From a checkpoint of a small transformer trained on Wikipedia: width 96.
Each number is 500 + 25 x the weight over its row's rms, rounded and kept within 0 to 999. Layers, rows and columns count from 0. Numbers have three digits each. The size before them is the row's rms in percent of the matrix's.

# layer 8 MLP down, 96x384, rms 0.127, rows 0-95, columns 0-127
096:515471489510504541482482512519514503527516507510523491514511502475458545507460501472501497540500482496459489485495466494502488503491512515476513534496500492517496543467526574482489553505492489478525489546481517503469490529540489485486500477463499485514496503536468481516501484522528522488536489511474507526472498518539499500507488530527474457509506462488490515551485514469525505438514
101:489518476537471500537444472549518466473467525567490474500513500498506504513453473504526494488504496510490469500501489487485515500481497520476483521493450478453498504545526522516476501424505452477478509489506535479490519517526488504539490495488502465471495481497493457479493516509512465507491524513506569476530503505502491508469485489485499508510496506509517495520509530507479492474499
110:557495519498476536469508494477461530467479497521526508527505488534473520538492513540479485528504488489455469495489507521508548547502532542519459482500543506549495458525527492486477528519474560520497488488479480498482485515522515489509533531519515438529517525555485529532487550524495499478504469522509516502563479463488514468521508520476525462507558503487548502553505491495549505492491
099:518438515497516513502503530509502491500511554494487511484513478498499513496520507504491510496482529489474532487534492449497476471484485511485485510508468536543515489473481537510503532466471522495461494500500486501486502499497495479489515467500525542442518519477484488461498513509504510514533501488488511529473517509460521479495514517511481483468470540521466504467482507472551519539511
096:532529454491498499513521419488514530475498517495507471496460523464492477498489513554548542536521511495518477483515536495520527524493497467498504491534534482538525532527485501433539499502522507518529515505551465521503514515470532498500515484468542539526487529498477521445529520487534526486481491573481493513473505477497512488480482526459540517467510519497538476460498458539490506496454
086:474525480446507482503514494563466512517470479454503500495469552456516516532453507504487508466491523485549514506506503469481545495504509488509476506577476452527461450482500480480482541495492500501509474454467492499513487518488437553533498510517516541482506509469465485503520525548539499496496469505530503499501467510513484509455483479491458479487493528528450490504498485503518501527502
087:525463504500528521463473578525503552505477503512539521490511503503511465485497540524451519514493500506544514528527513466531488494499482514530534512540509466455515466525543478501470514539505482485503543493521517529491476496539504509505508518519486517541489515506475538466493489516469434499522510498499494491473496504454485466523494491504506533487535501513524448473557528484500486496497
095:467469533513498508476506442513518500480499529502508458475437494532501518476480471449489484517528493522506494524504482497493487475486563495505477493513476514545471452413506535544489505483523520545507486471480503489492494497487515506524505491505475476524496460466501521522495501516495458494485444439488489489463511527531521499473481511465459493531523469501465505497481503471473512514505
082:487526486480530511541563496521526520548538544470512515537508494547459481491527519529440530489490509483463495528480528500476502487507482521492507482544525510481569501474522497519516529481527488510548463555482500497551477488532533476501483539466515523507476535549529504534529494511498473460501483520468491487492500525454535509499453518444496477519467494542542483438492506503464519513466
106:539468516456483476493486476449490481487504497478497504515495494505486490509502515481465544455456492484505470508477525509531504492512521437499526477501514515543469505511487489502523513469483498501533493537496492507533530504509454477463477429466487483504500483476490516497513526471480537517538551514517522513508505484489500491541518519483493494521510470494548466521500535478507555545471
095:489563485496510540531472487513477497522469525524517474488496470446483490454473469503402475513491475505467533512473464494492493497515512517461493478501424508503508499468518473477474505561491490498538521497496505531487509517484496521487483531536536509552501485547483509489454485482487541499453503471471495476512504506512498467509494470485490477496503518547511509498519488491489495485475
126:489531480505487499497477497464532469503512503492471465497484486498469504517487491520498491516495528502523491494503488508527483530481521532501522517487466542486478547528478488504549466503514535513515494512480510477509493474473511500489489533487540504498564495536495510520507475560503462465500511506474538466522518450509535498492514501491539497514525534483499501487492466525572474506519
083:484502542507468549528509524490468483497512498501514494475516488526497498506505428472456527506521485490517472512487511496487486505517500515505565456502509486488524469487512524494491521512490506510499479491500482479477499472474469502472480438482516492421472540531524490509507500464500564494546500490502508468482547496539519520518459494511477477500439507449519524509509468499513472516538
091:484540499505485524528470534496516467473576468575526492480537504497528533526527477528531477478503522510531475507508478500515507456518495460503465477490523499480500484558526487499527473459447456508471480470502478517505491488503459519503514508521495452465497486456486480475415496452473470514508507484479486505496422462476526511520512509508485514533469496493540521542497495478504485534512
101:522504494480459468466504473524479500475472487513471496488527532490481453509505462522490524504503493481512506508465535507481486503495527522511509493525501469474486515483521504533515488489449424511458527494468519471523501497514515540520517460481448527482506501518494482515512491534458467485461484478476539483483467492489463487501521462492498511513531517485455504516496482507505494509470
098:486478480469462482471506495534483480444423510461516513494495528501506470480510467470437462544475515489473525516505501487527494549501481482515479497475544487485541502459510451482502499538496500488469494499507499506537482505511503490511515507449548525487507487471536466540504491488465531496495486522507520505514521514535504472527504494519516543540527521491544479487561513518494534511498
107:540509526467497536517503452469476507469518524487469516535516525520497495484487511481496493516496526460473493441509497472524560473481488536500494509533491495489520482505500470498461497514470492519444516440489520519488460502480478510483500493491437523460544539506519488497508527542495527501475520478503477481531524511505497489465520510505508490518470497500482506489461497497511519483521
097:511541517475477460490474506481501532501480456527500513497450495511471490552497501559503502504474487484490530493496508512519509514524471524450497520488511528479485491505505435496516485509449484499514506508498502507507494527471509490468473508459552525509497477463502520503515484528516528516525511525509509511496467449477457465479508480537483512494509447476495520462499480479453540484505
087:494461468468501453518474464469488519493540483466496468510496514512508495478504504484528469528525494514515492517495485463490538507522517513505542552489506489485509503486487501519512476549520486522519489499476495526497512449480557487532479505499492497492520514532523492538456474501509483489482517531544511539516523468483509490496516481493505465524537464501490499496489475495497451512498
088:498492530488466545464485513481522520516435512504473505478499452464530504446493520481468572443474511500492489542486489501524487529481496514528511552486406488518544493517520487541495425486539467491543507440520568503517517498504489498513476486509527547522466531500485497475462492452496481501511500474476524511445558528514478480497520537525516526489530496476466472458486511511432486495524
111:536507493465483505519496472477514474479492513517486466507483495504531539516498515503567534506500511521485510489542518526497520429503491503511518497479511539562453515561473507486479456532534498496516506486473484530457477510486519512488488505513530513469513529494555521484501512476510469495511525485518512502508484487511475513444541519485520511453508506484495522486462524528551497493502
094:477528490482529477532512490528493496546494480542501497465517494467535517499494466517456480533542501496548460498528478501501504473507484480499462509431494509490496469487499547510499502458505559499532485526482521524505505532487505498491505524520505504531486489505502507510510490498487548530528499501504521466480540500504496517486495530502476525541513485505489494471501533533484513511522
102:466551503539499466510504540509505486496514475481512527512506550522485483521536524496467504485502484498488466493469503523521559478500506556539498497452511478472491485488510538536482468454455470516501491479521490477485503447493532526515499456509492485531504531457473500527496483499495557474487487498534455478541474527525486503505512494514504495496468507525497519512550532524490491523509
099:516471472513478488523514465539495496488477490501509530496472520500490518519494479520458525449489482469496494498478491507566448463465542493517508552447487515503524479489496534490511527486545473461458465522527488491536501527535480505468536437462510527543514508516502486469491536495493529517480504495494483488541502513500492482518504525523506503486492457506534474457483511479533529480504
095:497562483550458488491498511481485498445458536550470494523532498524468550520513534524499518491476469449474507446470484486467498518475530527509506506507440471489477455508495548483503425484507474477548487508515515465522513483527556447454508491506475486476531523489512471435492484492484496497523503495476508513525487514524482524506511510519518493485446518505460480505529490486454502488501
087:539430529482546481480472469498484500529488511470495525483562507445526471519516505540491496506480507486498538534493488507493468498504503479506517515521483474524468497515461549527485499518501500489505494436504500518506502492490524590497492470508518509478496493525462524552502499526532527519450541496507547466539520499489505496476546496500495508506544522507465494463506456502528505457516
102:476492465487475495540496494506533498508462487495492532478499494539514494460540489462476460524488478517539520511482509517489478508478512441521520504495489482459493498501483488506471487477519523490470531497521482550492497487465487511495480521503482494495480480454460523523460463465510487495515561509491498497512451493517470505520517524479524494495468482493485518534494537521460486492524
089:496410482494532510482518505436490501540511524523501512485545504468495515503511502517462509527519510412493509549491493479511508489506531511531472499478465503476494488545514518439490519515495542509489504468535501490501513522482483456521510529522516470523497457465502520457488517473455498471549444484551524494504476503478498480523482513492488527480507455503485528476521533495500511487461
106:476485525512478476498520501435527536504525502471515476523459484533515545489488515510528550491542499503526511475494574519483439533479527468506529527496546541471464543494484522506545505522494512511559516531477502499529524515521509465472494478515533476523482500457479471476500492470499540478529490476477496502503499511494503507521494477486484490565486489459478515499540464482552520453493
087:492504527473554493470492480500496515448491501535526512506436488454496493472519474495502465475487542516510516489505505489536498516519509457489517483470516500503489495484502495459507482490588502486500536521508513503488471476529515502471490483520518495478542508523495541509463513465514508482465490501474504507542472510452492491493493487515507499505482497494525525504535512500523492499532
095:499504478491524456535479471502507504529500488516479524528481455537507510515497489482493488457500505530494486473538521471518500520549513509499496492551526491501497466498464481495525463484460520518508484496495525496461540481463467469491494544513492482481484491487462487524520484472505524523505494484484459507475499505487482517476505493506447472498469471492497526473531481463501524496531
091:510471534488520503478504519513506480515489483466473494525478456495484521494492496476501461443504522503512463528506518512479521511530550497511500486502514506473520487531497511534464474521484475517504528538491518493508496529514475517521514502531482524505493511533477500536466474466562479489509468496487451460510499467532529480517490513494479479492517460476559491505524496499464481480499
093:492507487517530452467495470466526512518506501502490488475528510513521478444518499489480523452497477453494517470488489504501486480513505585516518513518516473515504554474496490512485509490489517482489489493503506499494515494477510499495527425497544422474509533534490462477484513495475487487471482520503493507467530489494491492496499536529471480484541506479434477476505483489514495478501
112:491452543496517526513515522434490514499522495464511549524522508515505474532530547502453496503486516476468503503499521504505532544508491447532510500525509449503491487459519529490497507548518503462511530529541550515484480484456564523480529524482513498481513475519491554480468525425501473539480516508501499478515513473484479534502504523481491516468468476487500507484478498484471519533541
089:497499504481503534513481475488525512478484504513496507501515492550530445488527531476491487513465515537542501520516483485508497462490426521480493517544532562498494513510551433507527498495517500490497475509464497494498506487475512498503481563515452551518513508503526468483502449544477509523484524467485483497469441483521529496457508467499473521507494486484559527517545506500475486525518
111:536518506516502476532505533510513476505489476484503488503492527558501492489471546507590484525501493504483520485493504499514479489487509535497487503528499464512511505514496508536495483455504476492515512528503499483510423493541514525512552530458514491520499546550512530475485519530514492510450476509526480505490538541479532513482513430500496504475496543489418494504487504507508519482518
084:521502482481494528540535426507501499499531524443468513495531476478453543502510500452557495532472570532535457494512510539515474511486515525485499447487509509458515490493501481477493519514533484525506495507522486504552505534516537453496481474462490475474499510499484499492510501434505500499504492501502517511521434498512494532544501480532519503560505516486519514477513531516539467517496
094:485500509516490459490499512440482507445484553514536488509511532513499502482495540479486508490488469504490495477490503512494467511526498440525506504546478523525463488494483480501543535507458462454489479498506506489504517494500498493480487501461490521529523524499507559521540462523559533495555514532526500462492449485552492426529475480479508489479444509477479510493496498504443520484535
088:498444502466496453515497503509470502521495462460524521527444527511501458516519504512493515491465485465490465513482517491492510529529501493500514537529482480552477500516508510467497493531426514482478494465505520458522498476492502555493458495512526491474493511527496474456526480528481522494565532537527471491498486487505508496525512514518488478492460497499489513504536497505506520521499
094:490489504520453492498517520488478532520544466516491480512474504448511523555506489491499523530501521497497454474492517524484485523518481496507461495470508518498498496502532499506481482479527512505527477511500518521532510493508503519528510475451475450486506491451521518535508544490482514500454496471489502496477499513512531524494490528479480516471516500502504471532480478497516505532522
102:497531491473498506504499524484516493486479551527456456527501529513495460553492493479468505539504540507472525506518503541495512514528501473491485493514538521449492488510478496519504526536525514530555472514499481507511483515551457515519488527482483500521492527522472494484532487476471501475535479535495557497555523505474525482512469549478497503465504479492497495519479460520501499452505
109:479445513503470543492542539497480462487496578514506495479539493491487463503525509491487482557494489499479491508471486503517467489480476550531511474508509525503528512538531487487500482513513485491496535502496473502522476513517540496490546499534499513542503544540521511540502480495507481520522467496481471513489488506498519478531491498473481538524506510520498460470533493533512481474522
112:543539547474521510470500477436471493453489501474506489515545492532522522526497528519556461529489469507521518436510460485514526453508511511472491494534487418520525506447495526494550477521485513507485522515503484530504505506516473481461506536549491503508494458508485479453528490493538497467511499483503490481461500529481538483510521496498529478521541509492486494514509498494507518480522
093:475475502527472504475499503486449504456513456461507518518459516448504492455476511469550478499505481529507499512462510503440503506517521469492511493489477486539476477494526494519550511527515480501495465495508512476499484498489481563517516509484455536504492465503509505491489521520512493482498488495521517494481489518460497540513532465465488467471496495467535522501495519510471526498503
094:524522511510513486530485506514508474521502510510567533507518510516493491478463465532513468537515482517495493500489463485487489469508467523466474514450458499480536461461471499524522465492468543517506512509492518463475529449456489514510475498512510524489492480456533509493484469509529493466524511516471477497534520463479493531481494484485538483514505493527511528516531516506517476515502
101:473501469505506467487518521543495526501476553518522483492508496500526501486482455503480477483526480488539470525550480508489515496523486498501522505438459482488526525535474471515534534499544508528464515543466482489505503528476469489545470514505532517529464480514500480547498501517508495511530498499488483518477513503491526552499458499558439494496519457517518531499518514495486493470517
096:542501489479538499515482503525524478555539475485520504494491512490502505505459501453511511492502439592539530481519506504513513457507501483493489504547527541523445436506502476482536511529531490505456530495484497500506470460513512466513463502481540480465517471510530537522555503492520456490461506533490440493482493499458489522474513501497498510548485490501489501500469509499509464488508
103:500482511507482511490511515507508497483508455496525548487494508495521505548494525489471508502495458501468503489486539487549517509488487464490526498481525495513522474489479542518506560481520507503562520483483485499510493531509507483506522486518520518512508482435563537506528496545522495508538496476492527525526514549539480521494508486569491555451518500500565519504472502490484513493521
096:524521533468528525435495493521507466521526502476486459487491489532484503520526497518595535454454519514530496503509497504545490504487483520493484480530480475501499508507501530459509470479477448457460485482512493506519478532503522513459483478504473472495502465483518495509507518465490498506510519460498501485476530502518497501519469483472512505514481497470506487541469512483561480470460
091:492496481511468463509519493522507512477548503522526527497540496475466475483535512497428480521501491470524462463483520486484493526510520534481483494479499499485504508495497486477489531493495543517517497531487489500510517493497457498522488493491513459519479517470489532504460480479529510472468495487499537556408457458514483438535474499462501491526499513470451462476492468494509511483490
103:481524506523513469500492537482484496483490544539512490507512523439512517474506497527475513496522484500496511521528471500472491516494515503510478454501445481477475546474532486501558502506499543530464546506493489493561504523489447460514527413505476540534495515498523507494531476481501505473548482496496531493453505497522496501517484460524511517513482502506496496496482536477512545520493
103:507535470497520530494547473567478508492494511498507505561487531498488501531472544499465515526511504489484503516541511510533467539510493535528487535449513539487527533536472509507487478505516503524530487471468481530470477518472453474491494529520512445485505489495484482471487480511506537499556501496482513480477563488493499468491520472479501517496541511489540527520498533519442542493482
099:496428485528469479467492492505493496515521495505479508532509498512530461484472498467560478451515489527530507495530506497495505470505471491489515475486504484560533544548509561520477514508515479519511477520512473471477520514498512479535490500525460508556533482499521468524473514487495490512519508523542496496509520503512517536501500513535507510498514511510499541528494505532519523471502
104:470480480541516507532517473523501459525516507511517479492508498494517478495474485509492463489518530491481501529526474483501489492491492471530485512520566525530552473495481490495501484500515490493451487482505518474464488498507490484510545547551492484489536490505512456484559486493425477539545490466538477452499465540508484449482515500503466516466496511481467556482471544492473502470489
114:450472497475489491503492506500492484510493463497494538463517475507487487516490519506461504505501477497505501497525516522520488482513485507491509481530501506491514455557488465471540510508534527496544483481506537500501528509473462463509499471502494461494503516502476491561504467460489514479550537507475508498498493468504516517485495550486512525500519503519545483481509486486478525492470
112:519509511507514497491509484506499524504468462495472508538499522534497564490503480522511535529462518499499541457492535530491468488509486504502494481496521457486462521454473469476546509497531486467509486488496522481488533497515479507496518476528479503522484474539535446496524524494530523527471501509498497483463545527514494512510531546522492443485503519506489510502501485512503523499514
093:514507531487543568548476465498503490471486482511484503501495442484494472499493476493467449509515544524458494515494510511459545484519529524527498452523502508497506447506548476497498478536481471515463508515493492496473483477512542502522507564500440561537487498509497511514443522442484425486489520502496513493468511472471551515517497486497533475492512504451571500484486477496537506528479
110:495514465528484537567509449471485510501509498484480492464448504482477529473512484491536515535485489539515516510499517508502510524504523500529437497504515500519506461483470479482479516504520489486519499488508530548473501494511509527514519533536485513497491484475494501487553485478519438555487517496470473539527473503475476567526496503516503533484505501466486514517534480471504508496490
084:495466455510487499510521504480530504494518513512481504493485491548480482490483504513518506526501496470496531602468525504479503493500509458517500505503459510502502524485535518530536476478465513517478507494494519495512534492527498519523502552496495518511457476513537473588451522523462524505506477540490492481461522523481479519549495479561481504520470459498477494506504475518467509521488
092:468532487523548489499517530473519517514510502509527493474504491448524465515510520553481491469473497482489527495484533488517480497453467516477448467495525482466525469490476533483473517444490512450494489480501503491471503506502467485461463537510558488496501469496520515488473492591476478507504513510474502520527519490485485493469474480496480518501552508507508460466530529516519485441494
098:491522503510481496484489547532451510504530539503466469498529512442504512510479478475501475487510496537525483456511465518432503474497525505491501474505479512503509501470472471512492485478507545537509517492491499468484478459487532514488470529536530520513521457495500564484516491488510504499480487475477502480512520495537514487473487474511500504510502506534468546441499454451470467512482
096:481503495494505484504494551463477541472521511488458488472504488469523520467535457493516494495530543498506515509475476517499481541481494501504499476513502503463478505502516501499501531531559498505521478547531487514540516548511485490494513529503527502532483453545476470550534502492522492519447507511494482522515495516452540520523478501517486476498490456493488496553531478525501485458526
139:527504495501487492520503455542517494519478492506549479482465477476513551493508452479509493528499472509496501484468498523439522486494487510518440425464508498521453506465527504499497509514488499484522474489517515547503508524523521503504539536504500496482468492527480520492486498505515498540513477459478476515498483485477492497485491522479507475530478479502438474527468492504511502502485
103:498510489558491552495460555472520495508504473510545515540524482473505504455506530515580484502525491481503520491474490511485514487474504478495499504502487513468482534496483484510495446457465506481506496537495504462503489495505510515505474525447529499517525505474465530476522534436521539526501513499532499510503512476492504507504513463493501524518471525512501488518476499523530474540491
120:442494488477501537471504501518538483512481493506509534481518482461481525512565497478474496511482503513498519493491485517521480556535452518518530478501508522505481482462521509451496512489499484483480480488539463502464485499450515519503473462537457516544424518524508501504543449448507523440472519463448492531477481500506526463525480472473535504516501528489540535461517486534519512502474
103:530521499504552464492501507515514486536515498468468473496464483498516476490516463533528523472500470494510494504493495520501473506480506501455538516466510507507500478482539492506426515477560529509502503534501437517500541513510486529496476474503504481499484457527477558458507489526491529494501533527488484490501499462502447494499476461483549478494535538514523482496489522515549482529480
101:525480548502510474509497537498525504448542512499451489504486500507509451503502449461549522443508526503498508520517497555487535531518519531505540475477502515460476523523514481516488522518494557505485548569541529503501508488476472504513512538512493484461473476475512506535526504551483474503454506506466474483554467464484526478471471503536514498516478497505484509534504476458546464502520
095:516511506499526465522473500543484518520483504503497465489506485536533549490535481507514520467524485538518511492499474489479483487494528457460490532515486459502496472546516513527536429503455485501538480504494508505506507489531554509500475486523560535525474476514500491476501478550512436478468519486500491484439476499471515483512490536476508499533541478511505443522485467450509501517471
101:476521485517457503461485504515504467539524480440506530477524501500464515480479534484483510471460459512507455504457508483487487505501536519478471514483496546500501505503483460453509526500537505505497491506486505466505465484478489508458501458518484540526529499511499474491492528545470528490537480513521514483507511500521509503506536492486469454500507506511511478538493481484496511473493
095:478536479520502468530511463491505494534483495469492521468486507532519458540487539496467495495499501480495474445479456519493518493510519487511481544525526548458479498469482454523470530496474486521469466510510490481463534471463498466500479563488473497503508489497494450521442493424446473473534485514536465509480502505538486513505508506503498506520498513534491467494504512505497474521484
094:511527484460539539522477479535520463486523510536521502450459456513473514511551543471480519489466522532452456498498483487488489514516460518505503530535491522497516488530470459487493511469458534520481492520524466524464461531511460488517477510516431499496478540480546468482494486499527536449480509511507522493510481483501474495507497512497533525474466518511548480507479521522506488491471
101:498503474526492552532484491560523518527510496489490528512497490493488474459479535534561510499498510508521494530516460510506453524481529461495467488496508519507510533486502522506497480512545512491500506498545532489502493521511497502503542479467484495497511459464540488510501521574483495508488490480527504520514497528521511495476471514485494529493547480475517502542519521500452501499487
089:495487472533522530518517510457486530523485493489521482481505476490460475487491510501511500512554442471448486527475529472499532482511500481498500527522480531505513544456450461522479527488539520489529506478479493459523482491481504473489494521471525455528515503512525500492481516521452482491535485509497501509518562503494519479473490473533517487511490491500515492482464539543475556520503
092:512512500492485505487454466488476486511549459458481517519529473535467534489533466547513470495510496527485496528484516481540529501526537505516531486501472512457528508523508466479524454467483499525439514532462499513499479516519552479460532526492492503504496475508475536479530486547473507514503475502544439456485518495489501516563518523483513482542484503487456514499492521470458482525526
090:480458505481495537481501455494487515471494493517490480509522487485515498464504516480439496532487487494482479512508524468493495513505480502517518516536494457537515514473496503513481503491485492529483517461502494518489502498504510551500537554513490508505491545505511446486487522534507485499473510534498540504500493490495481509527511483536524509480553518495497518499524497502453516511455
102:537475507505480525531531520540518486539535529531539507516487488461485451523550495487493506495489519500483485506499503508502536509506499500502534480456519494510509516540522533522496529561514524498527513528543483509484494494464502531494471449497511490482495533474528479499482518534447513497471507478498480545499517508533529458502507501530492495548475469499516499539482510515432518498501
101:509514503494513476446539518534492507530549499516497472498465506512500502485532449509517515455532539501516492464527504521487472514520484470442501510451491496483492519490503556517496514534518545479544499504524528529518508529518486494487525526507554482524486495509465484495484522445495511517474491475492473536474503526479464494502493526485521471511495505491527507512503500520559485523543
095:482554469496535487534512456460467506500453493509506453471467533505538481528459477459451489563530493510514479491533489483509492467487473452540485529485524540488491533540496483484510506537435517504488469446491493479531499458474469543462461486493492479487525503478482455480477530488516478496558497525527479498528472522518460538504502526494518515447510536534525479457479486509484472510514
096:488476523524513523529488491480478493530547505531484494520509498505481503488490493503556515542502507494490526520522494486557515506485508467478473486477511528498534504501493511519496484503473481474441501509489488504525478514510504491508519461495502496486537478532527475538528511499517539519472515525534522502551451539523483491508513534473498497497481474507466468524529487469532510488512
087:481502519548492491435468544506521511494477446483478505492560514480520490481513545480562494477510511485497513529495504504469519467482471489480504558468504508518495491520489506488460514454522498490511458497524512494475516475531515501492459499473506467451467520497494489484550501511484506526465511473506494531512525502521506490504508492519482477492470512499517501477530490518506471480492
097:518505525488483543467524477482508502478459515500492525466499476516493495533502520535466489516492508486517506523503488471517480482472483522475469483487503496522506550477467511513510513542448477477549535523480520518535509559510528499501499507519545582498500512499529543547536477487509507537540520500502561505545480509501502519482496482499492550507499499519492488531465499509506490526476
097:495470495493566525490519510481554525502544500486540515476555471504486488487493530522468491476495474460528516511497510449495537511514478503496549497504522494487507452467471514527537498493504505501460520489525506499499544509481450470503517524519493472487463488539529506562523459521469498507462501462499504500529515513533514459488538504535538476493492481516485506509470492452492497532495
099:499429463499487502478480506487481517484486490508511503513493518495509554564455484480481479488500471531524530464539510524522527505475523513490468483485493483503484515484528512534499496522518490482499532485496541509472489480465517514543516495447452479521491532449468517492488523506526524501502507563484504511489474461480513471477531496505501498505464474490519509547513477472448515519494
125:496513515473511503496501531478497491475509507507475498512502466483493488492500464488487507511500537493499506488527496462496500492501517507520486502486438474505479544535507508525477486521507499507494520521451508518474515505474495457533494536506453469500505532460484481492518463477505463477482498449522480521435481480488508475498435463482483518474481471510413467511501446501509471503477
100:487486480501491508501497512509491468487487505518527516509532501542485451487500494503430488488525481464485470500467511506491507512500500527450539508501493519499497524468470439494499443544464480503477492482494473525525535489487459501549466482498546493500513589533494491541483486508505514484523478493475550476532511497549494484505518527497512503446491503541542490462492511510484519516496
088:542514526472490490505539570473506509467504490474445500466492508545503548456520490517453491521483485527504531503509545514501493499525498468514522497505528449460461507472532495507446522510518496502477485503503490516474510508499595476510498460500465503450497454466492499507498542490487469508425479476527526519551499509489483549508536501504506479487501487482493493534492540509452504524506
097:496436491515461497481480540507524524515509491513526493524471488565504435469522525518513476531489505507511582489486469506457496493434474556531510531475487517475510492512493497552476531485531522460501524482494485494518490484509528534494542477517527499493519539514494531476484490487502518523475535522521439462533492506494524566449502502503486501478523530498452544490466490524518481501510
099:511527523507451525469485496500476503549527499519499506518462541494484537492465496492542465429499485494472526516485474525461508476499475462467488513493493491512487498505455488479489489518468524502481459466462476493443489511520502481446456496495455496480531444507561497437487513467499522524499497483521471442484492520500551503471511485478471482487507513530488493464480499547458464494496
096:501498503489531436507478483514471491518483477507477534545497516511522524518538490501569530513512544502481423525502486489521530535547470492506503535536508473537503482524482534503486528522537521517523522458511473533500509524514488490503480444489542501488506506500488480484477513507519537496504518543488554528521530520515502560475469517502496527513478514513480521500435497527447546504473
152:476533504535499531488501539528524498502498528458464492471501526496539522518472496519500535500519494508522502494491496463494471522479487526457512491533509508532497501512543529484502526500508512501480527510478488444507524495504467522507516558501490497482485515470469543489501537508528453484499459493471528536517473492474495472500476519478488551497501520496463505482504495480550472486476
096:491563497511470476537499523509456498498514480491524489500480525518517499509530533506549504464539542476474502495524461484515517478511515480486534515463490509490515489538466540508495502502484511553498484530501457510496481510486493439504484470512523448495537501529505508495497524532508516484432503509560521499535502497502525477503459493481498538494517500554488476491515528502492492492460
096:503555519467456500523515558553479471482521467456478516499500490473523523493485483471528504495492491490497584477514505502466485483499484495484534478461520486494507475499456499455476524487494515500485538523511512496491518523494488488505512482510468493480483504494475491539476519512512509508446493469505507497465473497468500559480505471523486507467505534540477521499523529534505476506506
096:487514520524498459494481548496522524544416516511512504525493475493483530481475506484450508479476497487495523476477502501513459511462474462481531501524530495530487541548530472469527510496484453464490498489500523477515527505526496491498479471470493514492501527502532489524499500514516477515535515500516443486500516517520472464502530524515533488512518515458508534502467533514535478514529
087:520441511506555477447524489466511508468435477471520525520506553525490506508463516491550483456482512507512471460516520506521475491492523480514501524500527499519525527511499490504474472477513480533504478481462485491490481496516509507496514430532448496483500457496461537487504495545493483535517494514499483519485557544531467516539543460495474459455568500505568512500468519470512510508532
102:496519501524479481505495486499506508543495499523492448483489512509521501470470481506575492502538487560507497559516498508470516500499520457502538474529553532530471524473526485513476499455499479519513523480508475504502480473534531509499521554470459540477500474482490490477535495522500464515498468501460489563453480505510497505453440526462504488513463519541477467515520472443531482501536
138:465506535512531504474538477501542516500520502534480514534555531467487467527492527491508507497525533479499509535518493520496517520490466494534456506503516503485527519509504505485489510461501462489514482487544485484471499440533470507509520486507477515505513568482490471482493483482514503516494523561511484496499545501521468509498514500517529489500450535503539505486523489531477465495493